config = dict(
    num_attention_heads=6,
    head_dim=32,
    rope_theta=10000.0,
    rope_fraction=0.25,
    qk_norm=True,
    parallel_block=False,
    init_std_qkv=0.0299,
    schedule='wsd',
)
Each number is 200 + 30 x the weight over its row's rms, rounded and kept within 0 to 999. Layers, rows and columns count from 0. The size before them is the row's rms in percent of the matrix's.

# layer 10 MLP down, 192x768, rms 0.193, rows 145-191, columns 384-479
109,276,192,167,202,256,205,207,192,207,199,200,198,199,208,181,201,172,199,227,238,210,188,192,206,183,226,206,196,184,199,283,235,169,158,219,179,232,212,203,218,161,269,183,178,204,142,243,204,206,175,146,215,168,185,163,218,211,206,173,203,189,201,203,205,196,240,146,189,186,184,193,238,202,225,148,217,225,227,235,215,182,201,187,226,186,207,219,195,161,201,196,211,207,196,239,229
094,255,185,219,194,244,200,214,200,197,209,189,243,246,213,183,203,214,169,187,222,201,204,189,197,161,189,207,211,193,184,125,185,158,194,185,192,229,201,228,206,192,129,251,228,202,222,180,202,171,186,166,203,136,207,240,223,267,208,245,238,225,207,194,198,254,213,225,212,211,197,231,242,156,190,227,227,185,182,229,163,222,210,206,268,158,189,170,241,106,203,198,139,200,201,185,132
101,135,225,148,199,193,177,188,179,195,196,146,204,213,199,207,209,201,230,167,158,201,144,181,204,129,232,194,194,202,206,233,215,182,158,138,179,199,196,201,196,176,229,200,203,242,230,126,198,198,202,211,194,194,214,217,256,185,209,182,248,142,187,189,202,238,180,216,205,237,242,199,254,287,198,218,204,255,170,215,257,236,192,170,281,275,192,104,190,200,194,187,255,206,152,233,178
093,151,214,192,183,223,174,187,212,215,207,243,208,261,192,177,194,175,194,184,213,190,211,207,193,192,197,193,247,233,197,252,175,265,175,153,210,215,204,235,194,150,256,187,211,169,193,174,194,264,162,234,208,173,228,244,251,212,199,164,164,216,163,203,203,170,189,185,167,137,184,254,185,200,159,163,192,171,255,162,188,220,190,195,188,202,183,169,187,197,188,156,148,234,205,134,162
098,200,201,224,210,143,171,203,187,188,199,199,182,226,196,263,199,196,199,183,203,199,173,228,205,190,183,208,230,230,204,242,215,236,161,184,205,221,193,225,203,225,187,146,217,213,195,149,185,189,168,217,203,167,161,114,139,257,162,232,262,206,187,202,198,199,293,184,197,190,142,239,193,204,216,183,151,209,180,204,209,210,197,130,150,288,209,230,170,137,199,194,236,220,159,224,170
117,213,157,211,192,228,185,206,186,194,202,186,188,153,191,193,188,210,183,213,207,195,236,171,185,178,212,184,169,191,182,164,162,146,188,223,187,198,188,149,198,186,223,199,187,283,209,221,184,183,194,166,205,175,215,155,196,220,198,174,217,200,179,200,191,163,172,138,173,241,222,186,154,164,136,232,202,180,237,259,167,212,191,192,203,264,192,188,188,257,188,170,216,269,183,168,164
094,151,250,195,204,190,215,224,199,196,190,139,146,217,204,220,203,215,192,213,216,194,140,201,200,133,214,213,193,147,186,259,145,232,180,153,207,205,190,231,205,154,187,195,206,184,222,220,210,206,206,215,204,225,176,165,151,244,197,231,261,195,213,214,207,215,192,182,188,182,264,231,215,172,186,258,176,187,167,148,200,228,206,187,228,264,213,214,201,168,197,198,233,245,231,221,153
100,212,166,182,179,197,201,222,201,194,204,175,206,238,196,201,192,196,192,199,192,205,201,168,197,228,206,212,221,166,209,247,210,168,207,176,213,194,198,208,194,162,186,216,191,217,211,177,199,228,168,138,202,206,235,180,210,236,216,203,204,178,206,187,190,220,160,195,207,230,193,223,201,161,212,184,125,224,193,242,265,216,197,212,149,266,193,185,241,197,195,199,215,213,196,143,96
116,175,240,182,232,176,204,212,203,200,214,241,165,187,215,147,193,228,230,152,254,197,217,199,202,196,239,225,296,184,199,213,205,203,180,244,194,183,204,234,207,223,230,203,210,225,148,193,218,177,172,212,193,307,213,180,154,184,201,132,174,187,213,192,197,206,174,230,212,196,183,186,206,184,273,245,212,182,151,199,223,210,198,216,229,238,214,240,194,145,212,238,225,235,178,217,194
094,213,144,202,233,239,187,191,173,219,212,221,209,197,208,165,198,213,162,216,171,202,203,153,190,215,201,185,277,150,221,236,257,213,171,241,194,192,198,270,206,216,230,236,175,183,195,169,208,187,185,240,203,216,204,184,257,131,206,182,149,152,184,213,192,179,238,203,228,144,183,195,158,249,227,193,211,156,170,234,190,136,211,214,234,175,192,207,167,201,192,204,219,189,210,203,127
098,162,197,203,181,198,197,207,187,191,204,248,202,204,197,176,197,208,187,148,230,192,181,220,206,207,198,209,142,145,196,258,181,232,177,200,200,223,200,184,208,161,216,235,180,227,204,161,191,163,203,256,197,234,246,165,141,237,195,203,206,197,187,199,208,189,227,234,192,177,251,155,218,200,243,188,195,156,156,177,219,216,209,192,187,223,196,244,180,204,201,174,160,291,232,191,208
101,256,208,156,178,263,166,194,183,207,186,194,210,208,199,219,195,144,179,246,165,208,177,222,193,256,223,196,155,219,172,186,188,248,189,243,191,225,193,278,198,187,132,200,200,216,236,196,195,188,140,121,199,221,233,193,181,201,201,177,207,185,198,213,194,176,212,181,210,188,212,197,183,171,167,173,156,199,123,233,200,123,197,204,199,203,195,250,151,199,195,212,184,206,194,198,135
096,162,165,269,201,188,221,209,194,199,195,198,223,235,205,190,207,231,211,189,173,193,225,207,200,193,181,192,129,212,201,203,214,229,187,205,198,200,201,160,182,197,239,147,198,188,169,214,199,188,153,159,209,181,179,192,216,226,204,180,163,219,209,204,214,195,149,184,208,155,230,185,161,203,205,200,248,190,216,224,197,144,192,177,214,196,205,126,201,180,204,210,225,201,178,223,201
100,217,178,207,220,266,221,187,208,196,185,195,225,180,201,177,194,209,192,171,219,198,229,169,196,212,225,195,242,211,203,232,209,235,194,222,189,161,194,205,193,196,106,204,189,190,270,233,207,213,183,228,201,233,186,159,193,94,182,226,147,171,211,189,181,205,278,172,200,192,180,165,177,168,192,228,210,172,208,197,173,199,193,211,194,246,203,202,263,256,202,182,205,205,166,169,188
103,245,268,184,206,168,183,215,216,188,175,219,248,248,192,231,200,196,207,171,191,187,201,162,193,228,204,188,207,188,181,249,171,218,258,206,200,185,198,221,197,237,177,194,198,160,180,205,210,160,171,220,197,173,266,194,250,207,207,172,167,179,195,185,204,234,172,210,141,225,218,192,218,195,189,242,183,221,178,184,264,196,196,203,223,136,184,118,172,238,200,208,214,189,201,177,189
094,172,263,189,199,224,190,195,208,204,204,154,175,173,184,257,196,212,200,242,156,204,239,133,196,122,204,196,131,246,212,243,169,207,222,176,220,233,198,85,215,201,157,235,185,162,217,187,196,222,240,235,193,175,217,221,200,227,205,253,192,254,217,208,203,225,221,243,238,210,224,207,197,227,207,207,178,230,151,239,124,232,193,214,226,245,199,233,153,216,197,174,170,185,210,231,197
095,180,173,167,189,177,201,195,218,206,192,179,145,166,192,194,188,202,154,232,258,211,217,148,203,219,180,196,134,149,188,227,167,262,190,239,217,227,194,210,213,203,171,190,194,196,192,179,191,182,205,193,197,224,154,189,180,218,196,218,166,132,189,203,183,177,176,191,213,147,167,238,205,234,177,237,188,200,179,240,209,212,191,158,181,202,214,166,176,264,199,151,180,202,161,182,219
103,189,186,209,187,236,189,196,199,190,194,221,124,209,201,215,203,169,198,215,190,189,215,168,199,216,196,190,139,196,192,204,169,205,196,156,193,178,197,166,181,194,202,287,204,196,227,189,200,189,186,202,192,225,159,139,192,163,196,192,276,226,207,208,208,234,235,168,245,161,181,219,186,169,223,167,205,273,258,217,205,161,210,213,230,253,202,191,216,161,200,220,230,242,151,215,197
098,267,277,179,197,216,204,204,231,192,209,211,172,185,194,223,206,176,189,158,184,212,182,266,199,241,166,220,190,223,208,172,185,179,246,234,229,157,204,291,207,133,233,233,194,185,184,133,196,206,198,244,200,220,200,226,214,225,202,169,181,162,209,212,216,208,176,191,222,190,234,197,237,150,195,210,240,205,214,191,141,201,202,181,216,235,226,192,151,211,196,217,235,252,212,216,239
102,118,151,243,214,199,193,177,192,211,189,208,244,237,195,187,193,235,242,195,166,198,236,320,203,213,150,199,199,224,241,194,186,302,214,188,184,172,196,213,181,262,189,162,178,259,205,252,194,230,243,220,208,203,193,234,282,175,198,240,309,203,178,196,199,153,212,212,194,130,234,198,249,154,149,171,180,205,228,226,209,213,199,195,182,177,192,208,198,189,202,218,223,200,179,203,178
101,164,208,227,178,216,234,190,183,200,201,213,193,171,199,177,194,210,167,211,195,195,231,227,208,191,179,187,237,120,216,209,181,213,168,163,174,221,199,211,197,252,171,142,196,151,189,158,200,236,230,207,189,195,205,216,152,258,186,110,233,144,209,203,196,178,215,199,188,95,172,175,193,302,156,246,136,221,163,199,193,224,192,203,183,236,198,235,214,248,200,239,153,217,202,171,228
101,179,214,237,181,176,169,190,204,186,183,132,256,106,192,255,188,216,224,188,186,186,189,210,191,150,172,195,168,193,182,168,220,235,225,212,198,144,199,220,197,194,177,202,204,192,223,195,186,185,272,198,195,104,239,199,223,204,173,135,204,166,199,175,188,187,235,216,222,187,203,214,198,177,200,129,137,199,249,187,163,168,191,197,115,173,191,181,186,191,196,231,216,183,174,214,200
104,116,201,187,196,203,176,200,203,193,193,198,247,198,198,203,191,197,208,321,242,199,225,238,193,206,211,200,196,180,184,178,225,230,182,157,189,175,187,186,192,189,191,163,187,281,214,167,202,242,210,226,191,136,255,209,202,252,187,134,211,215,191,213,194,164,167,153,238,244,209,247,209,203,195,220,156,143,170,167,196,195,208,191,171,269,184,184,209,194,188,191,274,206,208,200,226
100,269,243,233,211,183,222,192,198,210,207,182,129,164,180,192,191,198,142,209,202,178,192,210,195,197,210,189,182,216,214,165,195,200,172,235,219,161,198,139,189,146,182,197,197,176,144,212,193,149,186,203,193,209,186,199,162,167,200,156,264,198,199,182,190,174,173,229,195,183,247,191,196,202,220,205,181,193,208,248,134,163,194,207,132,178,199,268,213,180,198,198,156,201,183,161,238
105,155,182,239,200,199,163,202,229,204,207,214,143,231,204,207,209,210,185,193,176,194,188,210,196,203,213,190,156,138,172,253,228,237,187,190,217,170,192,172,192,215,192,193,199,187,171,163,195,137,154,201,195,223,209,158,179,169,211,245,171,239,206,206,210,198,202,218,179,241,253,179,226,215,247,219,164,203,226,220,265,171,208,214,129,219,190,188,101,210,200,186,189,139,207,238,195
092,164,187,207,203,155,210,210,196,200,204,178,114,182,185,225,207,201,200,220,173,197,172,199,198,211,226,192,232,229,199,230,235,170,165,165,204,306,205,196,187,121,163,193,207,198,195,248,184,217,277,190,198,256,182,213,138,204,213,233,233,172,186,198,197,174,201,215,217,214,203,250,195,205,229,167,222,180,210,210,195,187,204,197,203,116,197,199,176,231,197,168,208,217,194,221,185
101,158,263,184,210,209,190,191,183,212,208,222,234,197,195,271,203,174,199,177,207,192,222,165,204,159,173,199,191,224,179,228,265,189,193,187,215,137,201,176,189,289,227,196,176,207,199,165,198,206,221,207,197,209,298,174,251,179,203,223,213,236,205,207,195,209,173,221,165,172,186,239,233,223,189,198,208,282,176,202,174,166,198,229,166,222,211,188,213,216,197,193,127,192,163,150,164
100,264,198,216,191,194,174,192,215,208,197,224,251,196,201,150,197,225,156,245,134,201,192,216,207,231,231,225,234,270,198,127,192,174,195,222,197,235,207,205,211,201,157,201,213,78,208,163,201,216,219,84,192,298,215,263,169,199,210,135,228,196,209,220,213,199,276,186,230,204,219,202,177,196,198,201,197,151,166,154,220,154,207,216,254,274,206,186,240,233,202,217,202,224,203,207,247
104,205,210,152,195,201,192,208,192,205,207,213,180,137,212,195,202,209,202,162,223,204,185,186,196,156,195,216,190,168,189,258,217,173,202,221,188,220,199,179,214,269,147,174,200,250,117,175,194,169,184,225,201,206,229,244,179,216,188,217,240,208,202,191,194,201,220,209,231,169,192,175,159,252,232,251,194,179,171,216,205,138,207,214,186,169,220,236,232,203,198,179,149,199,234,270,213
095,185,219,187,212,189,168,200,193,206,181,237,200,233,210,274,198,210,241,164,205,188,167,159,203,117,208,194,254,202,193,241,249,242,179,250,180,147,204,158,197,191,196,172,202,217,162,153,203,211,220,225,197,133,209,208,193,282,191,219,184,279,209,190,189,224,277,229,208,167,218,229,185,210,217,173,197,196,254,168,229,198,210,156,212,174,211,272,220,220,207,201,207,140,212,238,216
149,219,207,198,192,266,199,186,200,199,191,167,258,164,205,209,200,177,185,218,199,198,159,219,199,187,199,175,215,166,161,212,187,271,248,204,184,170,187,162,192,183,222,252,202,209,246,139,210,168,215,207,194,162,258,203,205,184,201,274,286,251,201,193,182,234,206,188,234,216,217,216,186,166,203,179,250,223,195,146,210,188,196,226,226,200,188,122,201,193,188,170,208,198,225,214,152
096,205,213,246,217,172,192,225,174,192,194,167,177,207,190,163,206,193,237,224,176,189,215,216,205,242,204,213,207,171,194,170,233,176,192,161,215,186,209,205,211,163,236,192,197,144,221,198,205,219,210,231,199,179,227,222,172,164,196,205,217,231,214,206,210,221,155,215,249,174,214,200,228,246,186,231,224,195,244,247,260,247,204,180,153,190,203,215,221,199,206,197,247,160,231,254,221
103,184,285,252,236,199,202,212,229,196,192,218,198,173,198,190,203,142,189,238,200,199,225,216,203,265,234,194,210,221,204,208,190,245,190,201,231,184,207,225,192,214,244,154,223,229,176,179,221,206,185,206,209,175,169,227,189,231,208,196,248,227,215,200,199,207,192,165,209,182,154,185,176,228,177,237,217,185,153,157,177,247,205,188,174,167,206,256,238,211,209,223,204,244,204,252,197
104,230,176,198,219,138,229,189,183,206,203,182,212,170,194,210,203,236,209,202,276,199,208,186,200,190,200,181,206,240,199,241,169,122,196,259,197,204,197,173,207,189,250,220,203,307,206,221,195,180,173,202,196,184,223,212,228,162,198,226,216,230,193,192,198,197,266,188,165,153,214,117,155,226,157,174,176,171,217,245,233,172,196,218,134,202,206,167,266,215,198,214,215,182,185,199,189
098,203,230,198,186,185,189,202,181,214,207,193,169,173,193,104,198,231,203,178,214,194,214,176,195,168,236,180,270,184,239,233,191,207,208,177,186,201,200,157,198,120,181,169,209,177,212,195,188,201,162,165,206,171,142,210,180,184,213,199,198,146,204,220,208,230,192,187,157,209,162,216,191,150,202,195,219,189,232,204,251,159,207,253,209,185,205,188,183,193,200,172,127,182,189,218,158
103,227,242,160,174,208,211,207,213,204,212,205,185,141,210,231,201,184,204,299,210,214,142,197,198,215,192,203,108,213,220,223,151,185,191,159,207,212,198,120,207,132,197,198,205,125,250,147,201,190,205,174,187,258,177,125,167,188,198,204,248,159,191,200,203,211,184,216,167,193,194,165,199,221,221,137,215,231,160,141,231,184,210,221,175,168,205,242,233,181,206,231,194,196,212,201,224
102,192,256,218,197,223,196,194,215,197,209,184,246,210,199,206,198,214,213,194,236,188,179,208,202,212,231,181,254,266,204,176,187,157,216,217,174,175,203,195,193,159,187,247,177,240,192,155,199,208,191,193,193,176,161,239,136,182,196,169,164,188,183,179,191,210,185,183,181,197,162,175,182,195,172,231,180,162,255,179,190,192,196,188,205,223,205,185,228,244,201,202,224,172,214,232,192
102,205,134,208,204,165,204,195,166,209,208,176,145,204,202,172,199,196,186,199,201,212,198,155,198,214,181,189,209,170,217,203,133,222,242,211,203,202,195,210,201,178,208,236,227,172,239,196,197,167,237,219,192,157,156,216,215,206,195,230,172,191,202,194,194,168,144,193,233,182,208,165,207,227,158,155,223,245,194,179,189,209,197,202,96,113,198,140,230,218,200,167,203,235,184,222,217
096,200,194,170,171,266,183,182,189,191,212,217,240,187,188,218,197,159,173,164,135,198,225,183,201,218,210,193,233,267,213,179,200,197,175,177,188,187,201,186,193,176,219,195,188,160,219,148,186,181,131,158,203,200,181,279,248,158,192,219,187,247,199,203,206,197,162,176,204,189,196,169,204,189,156,152,154,219,160,206,300,163,199,198,194,150,202,194,209,178,195,197,265,197,169,224,203
103,244,163,166,212,214,203,199,179,202,198,160,225,221,194,233,202,241,187,154,200,204,243,154,199,214,245,211,185,157,195,229,218,217,262,221,188,229,202,175,218,215,176,138,199,210,184,148,193,207,188,168,213,270,182,166,210,175,208,106,197,211,176,211,195,197,201,186,181,239,197,222,183,254,178,225,214,219,242,180,232,198,207,219,223,196,203,238,203,217,199,234,210,178,194,248,195
097,203,191,209,192,260,180,198,174,220,193,156,190,159,192,229,185,194,188,292,149,190,197,195,200,190,188,206,186,226,168,203,191,214,172,172,179,229,199,209,199,273,186,131,164,193,188,266,185,220,174,226,200,182,207,220,198,182,176,173,252,190,168,196,196,176,197,184,150,212,156,200,214,152,259,169,180,150,176,252,147,187,194,168,210,187,198,168,171,200,192,185,238,230,201,198,191
103,270,165,222,189,195,188,209,196,197,208,205,239,202,211,158,193,209,172,149,238,206,208,188,199,149,203,214,221,209,188,253,239,201,179,168,200,207,197,262,205,176,205,211,226,261,89,234,200,210,189,213,193,221,265,151,254,247,216,172,208,184,216,209,206,185,194,235,219,159,245,196,223,134,244,180,210,178,179,168,146,142,198,194,211,224,189,179,223,185,205,196,191,189,202,171,161
097,232,144,224,192,250,182,191,225,197,195,191,222,197,198,257,190,199,155,230,209,205,172,179,198,255,207,195,191,200,207,172,245,187,259,170,208,206,193,195,200,208,230,205,193,179,260,139,178,211,152,168,203,237,191,214,229,198,204,250,178,179,183,198,199,166,193,147,228,159,207,169,167,204,209,194,192,271,236,155,233,173,203,178,220,210,197,152,218,251,191,198,214,194,176,213,190
104,228,128,183,212,218,166,195,164,198,196,195,267,202,201,183,194,186,204,202,201,200,130,161,203,220,210,191,110,179,188,218,208,241,155,250,198,213,196,151,198,227,240,235,184,236,226,180,208,215,187,195,178,202,278,240,277,163,182,195,171,206,204,203,209,175,204,208,198,150,149,200,233,223,222,177,194,254,218,158,269,220,204,166,141,139,182,245,198,281,194,217,272,196,229,204,206
101,195,191,225,191,151,204,212,185,192,200,183,227,169,205,167,196,210,208,194,183,206,213,216,200,157,207,212,215,215,205,193,214,214,230,189,176,235,194,136,225,276,221,186,191,208,186,159,209,235,211,220,197,219,172,198,225,199,184,218,200,172,180,204,208,213,170,179,225,169,193,206,248,189,225,171,208,180,212,190,181,159,204,201,218,117,199,213,185,201,204,263,143,194,235,181,176
093,242,205,241,195,212,202,209,212,189,186,235,161,252,192,231,196,153,199,209,272,194,187,239,195,242,195,182,163,233,169,203,142,228,225,214,203,161,197,100,202,254,213,172,202,223,213,271,187,195,144,230,206,241,174,279,175,221,187,216,204,147,195,200,190,189,227,160,235,162,183,179,183,284,162,224,146,212,206,206,175,158,199,202,175,206,197,205,180,193,185,183,205,240,184,153,179
095,115,229,226,190,289,177,212,198,217,199,169,194,185,198,140,198,192,248,194,184,222,213,217,200,194,177,230,89,207,197,268,267,149,210,204,186,123,208,187,204,194,207,215,198,212,205,203,195,230,182,240,190,199,297,232,230,206,212,221,234,171,187,194,214,220,209,191,154,189,163,172,217,250,215,147,190,127,198,183,241,201,189,205,173,226,206,189,197,202,207,201,253,165,196,183,242